config.toml
norm_eps = 1e-05
init_std_down = 0.00658
beta1 = 0.9
lr_head = 0.00573
doc_mask = true
Each number is 500 + 40 x the weight over its row's rms, rounded and kept within 0 to 999. Layers, rows and columns count from 0. Numbers have three digits each. The size before them is the row's rms in percent of the matrix's.

# up: layer 2 MLP up, 512x192, rms 0.0604, rows 309-332, columns 0-191
# down: layer 2 MLP down (transposed), 512x192, rms 0.0538, rows 309-332, columns 0-191
# gate: layer 2 MLP gate, 512x192, rms 0.0621, rows 310-333, columns 0-191
up309 097:525509476525437568543651460564495416521524505464445539543522580453532469472490498471499485499533453495488538425485556542543504526469494565548516512554534541505517569518517525549455522533552501464576503500451510521480520536477505493510494503513522490458466458463532446590460542531472532426500529473493472464477458483503463489525488515572452484510514494527472473547503538530480488489507471511528516500481453471446456505543470457571574541499582494535464530462434492506475482395533524549442474482440502520639428473425494451498448512520443537481550474504447515530574533509517516505
down309 099:508508483508476538536488502516510446506492573449482529394442510508431534495527432505554541495541543515512537436469512545535475517458528496491471526500482508553516531565514518514519480489505517439484480478447539439493460535479466506557560475519566480519459529484499465504411462478441461502589511526535465467481527568523512534493469475467482506478480573475483433512483446502479456492453506465418478519511518563569391532537464479576494500480427508526406538486491555446542525517505552427556518495448578472486483469555485481525505450501482465418591547500522475596520464558517493401
gate310 096:536569518486547502503464523573496488509538514483526519559492558589521470476526464489587431538476485457520604484528591545502548583486491461422525535472546529496519459478458472545512481482446489521494510489437467460561517524502519485515484536500506537564535562496513553497498498448422534529523480533448513446489476517491575456545448542448591414455493495515436589544558477583531510459552469518494540458535486487558533532566516535539488509489427475506450485511487544487531530444533526523441534493468519513452438502465490497470549560475455538449507496481592474475481454439453518492
up310 096:505419489477493510546507516516449501499553420487505402504487514477502464492515478513533468559471515426514541506549575544436567542431493399440582462476569464577513489505488501502512497514480473557510457489453540480543495521440520503492513512456577446520476529547440615424509485445462515475482478526456498491453440481494546464524408511387574479471525497512483562536523538527467540500485499524482534551553482538491534468500439463484440496522487501541536531558538521513545463537543470466448505519515506478452451509533511502446463521515453544513552434488518406487432466456505468478
down310 098:529556489459499520477439569486488540504469482561507538545538446533559533468524484482480571482556477556473534476552537482529541482508463516440473521561532530459496509525548481515503499511402468533539520425474478479525574437541464497530510524513529573521502469442523451518540494585469517542528553447499559479533495429587532455590546539469612406475492485497469539519516466503488480570546493498478502505488468481416468513541550490530620438614490552543517505526498571521412466449520534471482490495468472509463451502482533529505561535485485497501530503527550466490531505500516539503
gate311 097:485436486510446489547536528525485526433507505558522508490443423496542518537480405539495504528496494496471445497479469587475523431560451537477505430519535484542490547519492500479515542450544527504427507491475492416514434403522524436597487525548500485544508501508486519506488526532493509420580453532478414447469483498499562505561445437469482457465420466519512523475496474565560486563441552475522493433487524482504486513449461548496425452516553506516476553533586487523467470521491501450462417535490474531510499559471563464508544468496501525495445530528433479491448519483597497460
up311 100:513500495476475523576580474474533410483469458549566440458425487470511534498470487549470510486502495555532445536494505564487506460486502531586517481507526480494446493533486512525543559484501517519477553456417577416503474519492489487503443478531534459474485494531552538507527447546537481445501511452455479505554526532493512560494505424545454525436519554526474492474566482566546437584454551515579586478442508536582504497452472468540449488514565499435529526496519538479475510478481530508476497474521499506496531530458517462578537537598545567481454484506512573440472593487536517436
down311 093:439484583494438600458492457500433540470437494548464472526509481492465545419493476470486416532509533458546436549537519459498567427544555481561476550527540489487451534574501531512549452468478560552514528450507448431528465476502520486500448438430511524492523533556525461497497494514567569463479481490495466544528476472554464509510482498531457488485457456503519407558541514474538465529532524540479515558523506454536493462531532472503513464580504562501477537520507518484501503481557478485488483551560533509488587523399454543494468527509594515403479522496551480500534419506439508503
gate312 092:470504462478511470627530515486506571501527525492519472499569416540524525482516466544516490441520423513484523401552544526502514479502463547529474483516507493501522540516473477549388541571524426466491477525534554456475508493539510495398543470475487424567505548584525512446510612477605518559503529497468500515521468523527491470507553475414470534539475524446496463501468517451554498506463492486459487515562396538526518486508482501423470488537513547481477431484524553437441503497480501498590461544560503518489487466501513499504496474542442491474467468535539522517441514466563505493
up312 098:417440509506472464555509520470529434533485479528550494486549469470442453474405583468548461517521520561538444428462556538466475516505403478525461480535505488470421544434478456480493496447566515535522511514433480421514486503511490503511508428517472510552497492510546535559520522533534508584440558426507500474530542537532541447488491466496495510498478464511470509478535488552544403582475496491446517390466410500539527529497495524493522477541536428496473552550443535468485500505495463519481422512520511556466474547440469502486529479477488503527464492546570502573511520547513582537
down312 099:523554564485523515474482464438471497525514526448487464474491530548510483470479517550509519504523508520511461513439438542442586550555477442510540589540484554468555492513551488434487476599541512417505518499512548490475491554474495435545531370505505542487491524563521550474522508460509475508455519452456487451476526464531592456474447481475533481485530499473438498547443503552506484496448522517509508481587533557505446558517493517532525532536469474533473439578515484481470515529437509516521450535515517474392470432529530545569500604520525435516493481527551506490497579499554474440
gate313 102:503522519399550460553482482500566520534450483599431513469553516519480511461452461502574490507531545458512512500437528494533530516498391457551474433507529490469481518501469504518443414484486478509423489444488520505568426477509519494494470501587483456464500517581561542444527547463585533556447543490525485483500513503446498458473470556428542547555481519503504366425460488510532462502527499500519507457521478516559477422491560467502474466537478518468557517491460533529542484569508443449472495479566493441498484491450464499452579530526484479501519508436459489517531484510543505543
up313 102:425568479551475542489485501569468430539560545474545445505506575480453493497515578478444502475534532499558493499435505494518550551521536581482464482490444481504569512517436548576496507470424454576499487488500548479479386550529523506439470459527443545489501505446544502436505570513544468474507522444530516454488408450501508530499576512492585518505513521477453515474502498476510468516484576504485548532486448481411492468528531522482510481509576488511518514546501493532526495500440503540496536409525537577533490519453495551513527506472546501469569413410541481526536467528468514463
down313 103:499522501545492547523518488493494479479512620497534473541509495451505502542414534526523541473534406531579519501551465534507540471400505441507481474534506565441500541407405441521505530489522518500526525525510455540531473540456394495477488521484526528467487519422481538535495489540472491445459544501538463458525507543547473530473541438463476528550446450572450553450538521526444451545562500569432573518503528498508542551441501428531460522565502522520519522544545521561521523484506487499514462429482438481468505475442516569555515452483473490510479460487551489521445422481537497521
gate314 105:474459531522530462526600530514497423512477423438551492522557534553481483461477427483479519509517447544580470497460483513545581513512549559453525436453553469514527462518505520534504510458468511515513487534462504438447477575504551533439493457527533471567461491497586518482447525505495468489571534474562527448411515463515475490462531392539494497493482575457462509484531506516550444527418535483476507521444439520464546480419532513481562591464488496474508492497472449481484474458470538546536482546469541537550534500436488538514547492551511515559461437544568552534481530535521491495
up314 101:502536465453557514504542561535508477513461482484513507517542580461484525506467440429440454460518503557539508510488502457583544549480487525486537431444516453544466460459506544424461486484500465553485494500427537492516445585466471552440511518528548524459499524556545499463457514522552452505607548511542501458470412430493446473520459461543516482578585595507460474502513531459544420532449508545479530489442426505497475470481521462559499526512518522494457525530488486518449498481425549512520430484492545475507448525444447555583504496511514536501515451520481478474520532447486578447
down314 098:534513477504611517557471521526512502462407509451460491522449479491527469479523509520543534502493470454476534495525556510517505461484567553495531521474382527523447499486584504505411521459508549392551524438450508438468482516464501546510475496478518506481516518541524561446454583506514441525470472504503514389508552533584534524464523513539484516535521479465487445513471514543452409498457507422544508502498501470477472514554528459499580500612416520494520530432489535459505416515463531516544457505526544509521491480556544546521475520525532504520552455464478528485515466540546511579
gate315 099:592458535520502534427536562482532436584513508448493473520506484526481509440586509539479486453461547526498498529485484460511465518454527487567483496543445502502486494525564514495552515491516604498465564408456509430441469542463517437449483511517567515489525488535556482555490535484459474449510503491465510583525464531501493578487473517492532534451495533499508509505484492490455525498563536426511481478423443546518487491517497539464546514557572494424533424512429448478558433475507514547449535483453464512528531556532445529520579523468478478488570485545449484480594442440485557493
up315 104:577436481571488577527484528429516550515516526511520486597512462520550501460484518504453448542479579519541507476514453538511511467437461452505525473544504526517501390505442476478547616547468581491500503522510516518499553514501532484475520510514535433493542484533494448499540552473459517520538453552485452509532510487500460549497455414449519488439486539548565469529473544507447544411589486433521490543543518532449496485499565591548533543501452538484536472533437494511491487460475553541469516545490509488544536513550530533540508516519541484551510494517406459459504500402471549517
down315 098:574518491516541458424450424511541468401473505507461473488506534465543519517468515483491466530476519476497547557545539529551509484552538568490561426474503511515461539493521498441485508546494561485486447561541489464569532439514499541480559521502552464544466440526555484515503468496462488502530440450464500464449507442518464461469448496523510487522529550479513336438495502526533457428441586543513491490530498500485514508521509409479547492533499571525463505512549544472524525473432464467456450573550476510525493505495521483570432524496429497590437508449556539512525474474518449483
gate316 103:532438541567491432427495517444450462566473446446611512488467452493490402499471466551448568465417483579492474472506537530521506512507484518506510531522437437465574493479571472509477498535545480491598521522540503393427444497497488415476520428494491478498470546450440495483482546515508518492510505495543495489431558474535581458558499478486502493530472541484556488511497500494568431559482556488483441487514503494493444495500486503529520577487499509499599444453547503516512540492521520524499468519493451575430461502531555474478469508525552494514507464562511436501485559541503494493
up316 102:511496479436512521470423475564516564419519509532471460526547489488516603517556492529504483528512526443481516496572474487490536490476596534456525488500500550559427462508545586493509462499500398439375534498499520547530496451538420511506452589533473514530564440553535580479464482504518487450459508532471502524529501493483483541457479480532524519429483431430484509474499469502480543517494495531509555512552524546504553472590430496507529437539467522606457515501507440490507484494525505465564569552539548488494508517470464495446509461485481433456480517455524496513496502416504518494
down316 098:507502510556528504541516549500530502498529523506542524558552484516431569524482495485429574536512513425483535513513480430532461528526569507465491481485484553531384571497510523551533453486527541439460498510491489543488442482510486519498492470552473520555474457492506552522497400532515577461615433524516482568503522497396425514461534519548579525462496480448526511506502473472444484492461535545484510455488523442495554472527524534490493430410465545537507492465486516510522566554569516508494577542454524482549514488475531520509475506460544537416432485446481511445435543513438478548
gate317 099:538496571591527499511491471499476523451498588491547473492478493490505478511489467474497490549510517569462480487478488484540572471554617505484451497557434481512495451483560525426481511439421506491481529469528387534417562489525499484501461405518453524474427484474472465512523488528463552450532433525516540477471554526445508446496528470513476511527464473482532552508507402541452472539495509522547482531424463531471525492526550514428568459474536393481536490465489465534498479397515501504411426502471493461478524427485516454526522539512517422511507516525508467446484485535517503537
up317 099:473525417525440505505482571548554444486548483486477440469494470559475479501551459491433470507483486462480455525489498607468524462425494459535522532490505498469460506520526486532501511484543459452462466498461466516555478494463496567544532461468467536497518537483476517603489531523492531547488580512522548452519503430512575503479541546385543410429471517503458484451453493562458514502470561589479537503547545502479581574452413515490509523495522438541414510524552483530445501516492439530492463484493507521455523441460527510510509466507483522460461526475520503465416538495600474508
down317 105:523370448544476442513525427539539527546499472540502495552500532469492509437557563543471468414478482490542483502539515546489507549518500502488442474456551496467532413474492530500543526565544475483484454409450506509544525580448543516406477513499513539477565507512470469488521469457496467546428471474493469565510497504503408502447527537460482575463535457477555527465445531488560472451485540552506526557547550499558533464515500470539487523452497539616501552506537475482500541512478471517487576511459499553549432539478536487483505507395511512556566498454520521500477491450508507487
gate318 094:510431497521488519522442464494515530523554509436480474513458498539507520447564500514560502491518544538484479456469520487560503540492478537520544480495528539518456452475582479490522521509459504559518503460514468548502518474555567508525560484517465516535514538543535428534454490442530523500509449539484489483448419515509543502476478480495518589487491478461481538477411513417529525463528480451516548551563562503544477546500551522510481542428393525561498488547455513479522506543443528524470570507504478551569507530552550554546644466457470581539535601511455535449461461443522445473
up318 097:503498474492479531453554482533482553563511448517463560539464535530532501538463524449507516537436475511526522492530512410500547483484514487472535568513545460542549479522526469444445510460467545521515462561495464547481492539490475469403415602509495502409464520453445504446529520515509498465482561504518527513504539470483542487487494480584530512435477552574519465511477541501543490446509498548487566525490522486479561476476524495498465519528495489529532488457592439507532465565448463533490476453438448478606386538428481553500511465612573535489529483523465470505478520526492412505
down318 098:516524511495477561428464441487529550438513512511526489452485462560549435549525472519457499482532478498522457489503549433457487466568491505455528540417424485605523460513537466557500459438543504499511486515499449460525455492470471487486411540593416528534552490528517505494495485486544534480576515497502479518548491491369516435478446467480435517515520552572491512499554523529562432464497519450557509528519527481500471528463487492433504465445516505475502556528507495523531475537472454468517478472522547474493455460470470532502456416481517531548394533500486487577456528492550538602
gate319 098:413452508550452532501496452515458541545535471499477512532517500568494499570441453535433408526472476495579487480441463454496543421537451465424516509466507499490533459542421494513582489481516498498572482511529510494483494565459573495454451444472518490519547513528529499436556506464478491492583504528544488489466446448441505405548498505429504512536529605507486461470480515482455465535450450492531446488542532532450469493508505524509489484487536501453589533545460471545472536461520574529512589572566544512491542513475548412495470515520424518520520468567503502499532481497468487481
up319 097:516493531481516587494489552462532480606521489510515443517554512541495501458507439529388441485485542555488529493434444503492489486508512500518536500473482532410570543461536560518522461580479463513540557569462529473495484535504505511416418398539474508355506498513460520535483509553506523434417549448466481490531503506459465523521579532476514482535542518495503497519455472521490409518522499488547480523481380521559468548537466526533530520504578461478525521443467538492522430401502520496520502481470474531457476492521543498535469526545484473486550468499467520463512486503507509520
down319 102:489543453450510554486435489426484568514519498471476491481444547525507517467523533506580499463488504597454523553564564519485520498513501512488525459491483462548537476462506538439498560576542521563513496474466506426579534445582478484504466520501543477521545470521496509430378475469521514461655573547463602484416513523569571464514521478545500487532490525468515498459513474554476526552486524447520407530502524522535485537491457522474456510546463509514434495493467538436492517481480475521478475447519542492471445467518468530497532509465504459496518498517571510577453474468493492464
gate320 105:472487558442467504426472532512434526432508526510466512512473595564520496542520448527552439544462582518532462530510532449533493527531437480494455435505498503596480536483532507507553450524495466457513533497490484461550507493524562542415444463459533509547527547514520519436468486476442473472543529457467444469478534443521501558552549483490454468521441515497460552530538591496454481539463539565536469490533400534532449495466534415518470549452478431508478505486489479543574487457472573472485486435503485487524424501449524512540570531493511506565454488462533462478479456498436563495
up320 109:495431590447447544463475451578479507548593518547531458434536490478460466468594457504465447475477494512535496501448454461524457483447530511486546533467498428485561455512495513456561514517453535519517508522516439450483521521449483459521489458532411491487507498420514494478555476489520522505568484585500491478422543499486444499503530522547513478477455496519551508456526495489515494487456439487556473444475451573485424448484554552504520540486575541494490429457474457477463470532606451534490555526457504514477526544479576525516548510406488423549486461524555464504558505494481493488
down320 108:491474525532534469549457574440535517503403554486487585517520458529462592520487501497513502531520528544478504525526576635490470504506465497562438479476513552502537558503488565528485506520539543489481545536509507527532488492495544563482421536501583500456541508491555505494548592493439522540454526439488534534595485481470476511508447549524455531509486491488430484529527541485479548439523445514488491482490528574497548552537463549492488508518516500490526452498487559464573427507466564515511429512533478515543545473473487517532513595447548451605464537505443531524530483532569494501
gate321 108:535519524546544559493490482524407528479520522485537542584467598485458501474425561507447607564535497483373480570521424514504556519456480482490505487472494473597489449502494514478548519541490443453463491516455526520519523426555470454479475508455529541463508534469467445547509445454441536435508567587434474560476439488459556455518524485528550494472505472523440520494517555452490542479516571565516542500518537481487461470524520448549494498466523491532541501524533485479491494480528531467470519443465471526572435513471499444523490479467457521442451484488503538452516548524429476505
up321 104:508488536474504469480514508500492455484565510480565526490484567519514522490543550474491517567503548541492484585534499509517573496543456546527510464488543496527485472507486522525528552482454480507455521464456475518528441492522548512569501565513506577547560493557417490497530492461504535516527560482502502536527571462448483433533420537524592551525478474525496558541529595467559539496586530548521548582509543509497460474543473459487542424465425551495526534471525537543429478491499452470504501506501591533535560505465435512574492590491483473518523428525413505493567495532457461429
down321 101:420446476467512527497520508475467477471510450555482484506418562545482438491472470515509539468526482432525445411521467506547576527461493533477498490585528499497474451472479503488569550442450497452417471483519526532466454591460574461540537563475489525484482496503442470567551498519531513474462492531496478478509455480488531438509493557544485533471562440523504489561505560575510525459565458533524508487564545480579473460528446491519543558558503481555552531542545552509441475508521496505528428510478487528477551554549449506594505622524505474459493539437496487552522482479520530474
gate322 103:518613500446471422577498416472498453511464529511511575467498440455531453452563465465485456537468526541481518490485543454545505475467558452479452499502434508458438515502560570489517513467487495522484460492473553506502471378415489418530511556451518461492427434592519506488526547541507531492474601461500503552496550524508474468514480545512465562512487478546560503457586520509513546551510535457475525466518517558441475457463543508536464439464504508446447540491510525464503458483493542523503512466466482495493480496430463438561487540506484558535479449422476527524512514472462525479
up322 096:448457492490580588518489555506486512449474561491423495473484522562529423539519493505490550557541521498517411471515411518471500490467492507532472480527502561495506499496447507527505427532565526458497455548519507477510587470458488461527528450528489558476508498368523549562513503523567510506521487484560527428456481491546494499519477475430457446511467439389504450518485427464464445508495493487455500477484423504448455502447553467511535547499474475501482498498514530492545496436503467470529510521537555431502570494586545490450526477481435506450510539518460561497530517424518583521
down322 102:492506414552510508452496521585429529526501487440511452536518457530483477519494453537526538532521508505456483528461470536488498462528508505435505526424508583439588474472492511469478441468493545508534521414489474481548517492533536482480505527635486534516529475515485482521600477509569505504438463421492487507521504535456510491520554554519486446499400576512436474533466492462499503562520539522535477508512507517511548565491510545502563535389501501471513522502487495550590459496488352526509481559546557502418563508457511498481482559472499489499556513503474486531510568483505526507
gate323 095:528573535500517602501527495495484606499505539487471498513515477476485486479476494484550478522474522423490507578518480411601549473522545524512521537590538574486515459521447527486531467552504487476475469548530461544442501488502461476514521477516504467481550514434488515519463513516536519392451507478572471543511451486496482482492526572460510540422533514510467531455480485485521538488553461544497538549491489493434458473589476485405469528497521523522533503505486428511525468588535490471455553537523407546450461504486481545453456442533484435440530475518563535390468447491502457525
up323 100:539504493547454494520489505444522460519541445505526492452515464493563603491475502490553499479490525598474416512433517569554502459478506520523517546549415495547495461474601480508465503493545472486545461452544510516470518484519524447519524566488440531544464521529518494520500542433553534508511478509440449474566574579493517509472479497548485424479380508451560461493531501466449456435521437479546456472533522508551514571460474517547513508450489466492566433478563542491444487515443503547586437568550559471530559537519537453502527506464531505523465490508511470481488515520519443524
down323 099:432487541484514468421465517479435574494520502463548515482576430530516445532516478524448474466496501497463478533530489462514441512562482494550549463475494489479525469549454440462493487484502593492455521525455523498516508566475502542518469489560490472548478513455446541535617424608515442493503541506487523559493490496340492424533553509518502502533476498529538540501483493566491569502463494510446492489502524512517571547554479524518496485433544538519522486469488495505541401551536471449499506441497581491484494499481468464416509549585486488519501559510480518483477517419448462497
gate324 095:520537488446560478517410516497530574455522571479486503566495564378479502564547477504512487491472508495479449498496443523530495476445574565499495499548457566562502415484505572549471522538435498466586453532530491462535483496491479417463594520588477566506495485507532463475520495519584489451478448471468539476506487508494524442537510516488509432437569563495519490451509567482522510556440568519463504504448513521498521472498547538423523520503496516478481478458478439491524461509539479510492500423555490492491473500509564436494503466425493484498521518404464496507515473462441448553
up324 102:453474547496503439532462503485553508513535514521500537503516427515505456545482583507452466436558530488479452446473495512524473490472471515539502487485492575440525520483524437452504472490588506473426512558434562447466511487539513439430534487556570545580490578490499449518468497548421471542476474504507535549507502554454505454535455471497640505444468524547462445514518476484523544537516542451494504446495505442527550458551593493482516521515550496528549527497505473503514499507538513487416491615534490527475515488503531500572575479457556501479498489501431567532465453437482522537
down324 100:532539456487491534476465454450464497469508524474484504607459505517413506483476483501463483486542448447488507557483474508485510521547583506521433516481517451529513512544520505511460477524456503511505418566595487466513487531477455495536560558488481521388533517491519444506509452538503463431541549491501448507496584539449449450545518439517559475493473495510492414392520546485445539543519516538532516536515497584526518517561469477494433424543506543500513511489434539508479472484476577487448551450496539475477499515513517447508494516420496502372512487438510494558594508462459505509
gate325 093:498480476427518581545522449557532525566539482515506515512514424476537521514435573521485490473499521488460570570541512511517481526496502551496500431448488453488500588518499479493525542434586566491446471504563455530476465486478517559461476503551483564536446484529470543420540529485479544492505513513545500425505546456495566508433492490471531517463477509426555498494481629439503488522508537455489540458465463443479484484545508471555491501443531424505598506494498505498482490550532489539491464484500468522431429491450539500500448487544514452544545551550436557555503542550579491452
up325 093:509456472459515574540445466525513499500584545535458478556485455500548586515442563507483512522515508533526572609559537548541456497502534559532468487521510461478506542495443475527471519508507553529475464489544517526450454532473443523495479472437519558526496505483467504458496547437442527512516496488581515492542566452493527470548507477493469511495531572425555506559467598442535463536543572488546554530493512454496488514455539564500515495478542469530553469494437466476456454542508507634556475502462522516441488480461537455489405474477485432511454521541462512544498455543504435523
down325 098:539537488550442511464512520462490510510485457518475400483475557520510531506511518463448519526523496546484571467474494521508518464485454500551489510553560475432473471515516579539503481531494441495509514541573532513461484568512428475526431513484510512486535463495459504533517530451520503553520467514458483498498394593583467496546528434571484468540523542542402563499543511459524502482515475427547548503579551562474464491456501489470442559600526528507462475451412440434489540482448487486493506490516473437457499546549510484451430417557486552515465518523489419524508455518534533485
gate326 105:483492526477533494429443536592515491537555477475512542543555529463532559490408570486502545585546507478563463550519536457542517507500514554478476471525561454505558465448457437447505512434487562472511446467543495527490524538443500477519501482487499564566530488436528476580507442458477485447484463463441500529523459416461487494464502513547484509429440484532523552449540446498535458471441529564447555488461505498530503537475526484528506547505509532469542500496499481506582469538491465488519580558474559415550432490417453526479453469442509539528530486430536532526552509508455468533
up326 107:413493439434388458497451597495606486518531495447495480529441557467487474503519514477458498475514508562493538490559507478487497461477519580495516469463512486551479515510465528477523444503553456504448572545526436548489477576488487492424465497551519489475468406485537486442485485501535461529464599513531460504515442442507417459546512432439442576519517509532560415454495459474452444525499487515448440492523479497475457468557466443507511467539493459497532505492448460464505449514425469502452496439489501527547447504542471465502488477482472520466474546540478587516473495515507508548
down326 106:423554480501543488490448487468555518544541456571501484501487444406570623481531491492520484517492502514464492411508443590468490540567470497492520545491498497531491487430477496497570450544447525526484562470501481501523513471540523501507529553579539557450493509482476587533556437479565488488479521449481588501454482527492492508511482533541512560540516533501543575524499476448500421518518518540524585534508494536529476453466503465514531463587547501526540492514520534462528505542536512569533513487553561462522561468451479480490482532531452461540429535524515438491499582475509509606
gate327 098:553498444484549591484502450536527531492493568469523497503524524407513484401487425539525496518522434537483556524512502497492530490448477513472500488521576508478474474549432532491397508575547480508475547508483532566482463418545453485480545547520430443420513521487493521512403484558476529567443595410519447469432494467523533461456453559403549500540505532518460513488581515515541504547512508535464578536487524497416468465532497474477473497473481514506561490498485477502548495559467530475470494490530482475507473511490536520483501529493444504473531450414535545479516516533559524481
up327 101:510511461490481474555544481462463547534538527515560503459540483549605466553584464543506473518490487519479571463537517428459495508520489454500559506535411545509557495516491534516471508468523561494456436437519492445422500555425531531507551485495484505461476503578489518476488487448519440491515526509485549499442502545470481497585485539525536503441527498484542483524539529454518498445492524572516561489599514477524434548553526425519588508448535479571498545483502543502466514503546476556540530429506500480494512466570519534561511529467530469563585493520454473440609475454510533464
down327 097:498487497511561496531534560528420514543498513541500490483460489486421472473498489483436439556565592508521477438528452556578567485433469508577560497563568555508507497494455469435531498529448499526565502528508484576523479519430498491506465557505492520460451546483522554494496473494490525485479439486486503561505531599552490515465539496498547539508455561506503529465515520477499580484496507528462563503451579517503519528524436611502485451537521551522506527453556503445487383511504440478539472475437464457506536446511463473476533489506465480479520466446494410536531493460484501415
gate328 109:493536486504590431507514489550534560468469483485551554479491508452419481408429489430487561534512500541576468549583538449489548488541511576576494543450466534452455515510481504508446477523489486479500541438547461535516472410566471476411514538503513537513502407510529509503507453529501502468448544448450433491523481516535525495471446492567445509514484460561374533501494517447519506526463521453484549538507483420570483496498568508512559439506447520507571502534464502520463468526544491500494506518523546531499493517465563507514449481518458572538473502560483474499484451571489483506
up328 105:558567532439392507527547548529458522520530570460525487506499502541496517505513422500476454458513550470483505472471512462549553470517469447536562560561514539562577466510446519518492453520502449483526492547485521507479521495523535492460504601483439458505468519412490524442523586499527467497451508508523451523470552519445508590487472515482477516534461480500462442495485512446516506527449487501570545460563499481495474505443491429454501473455511513482396518474504522497525551491542501487570549507490494464546482474502534550481500443576423516478532515397440473544608522555546565516
down328 109:539534499523465502475524416481502580508506478455463513543498493474451633506471468495501454588483561530561530496507501413574523544542453510523526537493577444551608510467455509534514506511507518522461505527428429511526440489551463510495475538428509466462530515491562450440510460464481494513444556512438503510533419522547568544491601458489455516543461483547544473544487453511449461436533513498428504575516540514532553486539507459490458518488518406482491506517505537439558495498508488515522454478457466406485537561488483510483510525517467520494585493507487499540449485529483474486
gate329 094:498477509522547442481500489456581503539573448454526524488462483504504453505559500500408470523521479468554522395476474509428429478421429412577459578513473513500451470507517445458576557505408449509501472487496508493513543563432537460528537468521483461488467484515485534472427554524472494552511498509495478538440518514530521465523471440472447475475489406442460481486521482481437544476494468487529508435559533546441471490504468542553521539539520440533409532465487414467516470464507490492523508462496493525456575517526515507439471488485551471529550538535513490533580472554513549488
up329 099:491546578494562460556491452436492418540506508530541578468529559511515518516598461511467447491524487483474453488496558467450433551518468513555542555490412504496468465496505522469553532470491544549446574445470478433501485468475533479477542473454453524392514461445488468527516515523595470534563504503527420544528546441495464530546531517509538569531555525545443546508537504617483481584540513478478581485499472480487496455500438491512541538532517489483513481538464532492474549478496468553509532475531494574581513532450449524533547517551542528513502529533487537523493507544502470524
down329 102:522466501474514522463413468447471498484521526460497485585522527510526489469479537429468513480497486539444519544451486490443529487514487515511556466439488576522481543509503573533468440488520518497503538418483524512455501474561480466536460485494454472533525464481496457488484491440512565574498553454456516536520571515594515562610496417541533467448448492530509473462451464469544496445473532490459508463538520550485549524577534537551599506563480554492498514379501577512542508456569528515448598480534565491462508487484500500475511572523526523514486493454558526489540572494449494510
gate330 099:486546508494423506513541510476500559497525481508472561460556476471526557454508537515549555548538507581491460500507507461464494462516597531506487491515430471588498447494469411520455528415542509482548471483508474560482549521519522541509453538507436532471485466476480489546500466511553477355507484523518494496493506535485462516509493468528484533499465426441522531494449496511450535517479516494536490447451560512494584430504562504502476550486602550455553482552498505558395491493509490504443498541491482502519501404527507496470529513495550450435493539556390525490505508492575427548
up330 100:497474541534460500537585517438454442492499480470445565458560520534496529518539459560598465499485477543525509464386512507472532477505511446508466465575485473507476466454502475430463494465630483465490514504484587531503448560500512591475414467494502517411521524540542512525496473450513526510467507464512461470459516522460473563480446420453489555497522522528476500483483488497500506504536467439483532523515543528405517493513534553456498504546518493419498458533496520562470543522471492543436561445474515477537455425472517518483502488452475524471529555507428523587573536509557470483
down330 100:429529466462486436539493496539534504533465468559439508452440514517533564478509543519500409539492615528487523442468466462542525560530507441504535448505584546485497558464512475503503451423476529491502527509508529537496513472445499537484533444492523518511490579561492474506488558532493509489469389560511515550571417580568453447497452522463562558499520483491541500508522412475548469525512499504473544425536421471500476472508484489419497491576506493466481547494514509530546567515436472438546548499526542458472478480541479529535480549511466494444523440446521440493481521439486488469
gate331 102:549447509506489431474430459497473493505466480498498451574486473530515563534460469483453478519542481458473552485529533479520417494473520526506498522513550424453527484494592414520485542485476477509525521504541514475450544532490534449492472542455437473545482484446534486567495495500508528542534449567508442539568436476534486506493510498469498523549415478415424479449470453455490521465522482443543480553462423559487502547457580500561494458529488510447509452503541508479499572423498501483463589610518548572509590494497505491484459515457551453501550450517452444487459484450462476477
up331 103:490460513455536440476410512498457406552476533527529430542548480541523452505452446452558499490527482510548546545469489537504530511463518507504502528548406524494516488516478527540512541586568435522458488503488539490582507533517489432545530512557494489500510502516569521501529503533492581525456497537585550573542521471503494502493454569477434536472510503570504558474507477534470445541512557456534504623463526459420540561537428541536547566488508510552488476507496442503547461489455517537474526523515558526476483499490499516514531480506499549474485419466534477504572510436434589501
down331 103:435494486477474518471465479451525577510537512526485503425468525550496504504487553516530509501445464475474558480493532518496538514444490537471536387468554467499509500494535411455531532503513566513514510461467463425517460499567516444526532473548450545520488499472453459538537488507492609544530414441564468498514512357501484488563457459513450515542451518483546523489480451499551451410443538457531548471484530460521531545510482506474488471501484505538466472401506455532515443501488438475503522507495569540457491490504462506495464511558482522478528397445620522540523533500477475538
gate332 106:490534541514419451449531528504474486590554494491447470504479483579528570479492496504462395568420494495529463495462553502440462490539448568473539465531557513563431554505417449508566508516571531515499453519502545483541520605432541492518465569430559490551556527534535565473535534423510526475562448540571478525501495469469514528456508532529484516497497518535524445523482495466520498487497485580540556461476490480519417514462539474494471547452483475473487562552475534513482529492504495490486506486519548498488572456427481550477555462460536486534565505434466480498554449482503498488
up332 106:514477445540450550507497524525414529555543533500399492520561490590506484507478475558501522576469489479459498487465519526433482464503546542457455458515496566530508446461459514523572505574475544486490510486443529540438583554438509471500497461473500590455537494466551527519461489474526607505485505447498520484515446505519522533575575448450510446472497491518505475472482466457497532511481526607526500467446449420418483442571502552511516547453522469527508523508483524465522514429490486502460471451531480519578517462544469501417470514501469435517462477415515544491538500526547518520
down332 105:450549495464548472509505450454503515524477556471548499486532490517534529520500443527584519394531473501497445493506418546489496577512523448587492568538443552496551539475513529538522545448488551498470498418475475492489530556458536510501585504512506523474496511542500500546594516453494476499431514507496561499515483466510503468585509504498509517460479495420443505520577567434445518517430452538527505541566471516471539536563461479494523478604461458494497537512471573449509480519489440497549532476500513463474524586450440482496481521403551462553443473544542529487448446532477486522
gate333 097:472476564497485547529569523462477454480555519541644501519524555495500473478493501475509457508483531509507523532532320471573475513482471580446498469521494586503521471525524470491527535514454456542441499516456412533568544529551502464555490474515503468554385417527518530579524495470492487525553498518496550534484483520511533489517576501562494469492403472435455551507468516555537567501518451494494505477435470486490529499516482467569544489477499468569513539536521578534495519522486492487471502475482528526528493464543454541491565485536492452549483460525480512539488513512476557526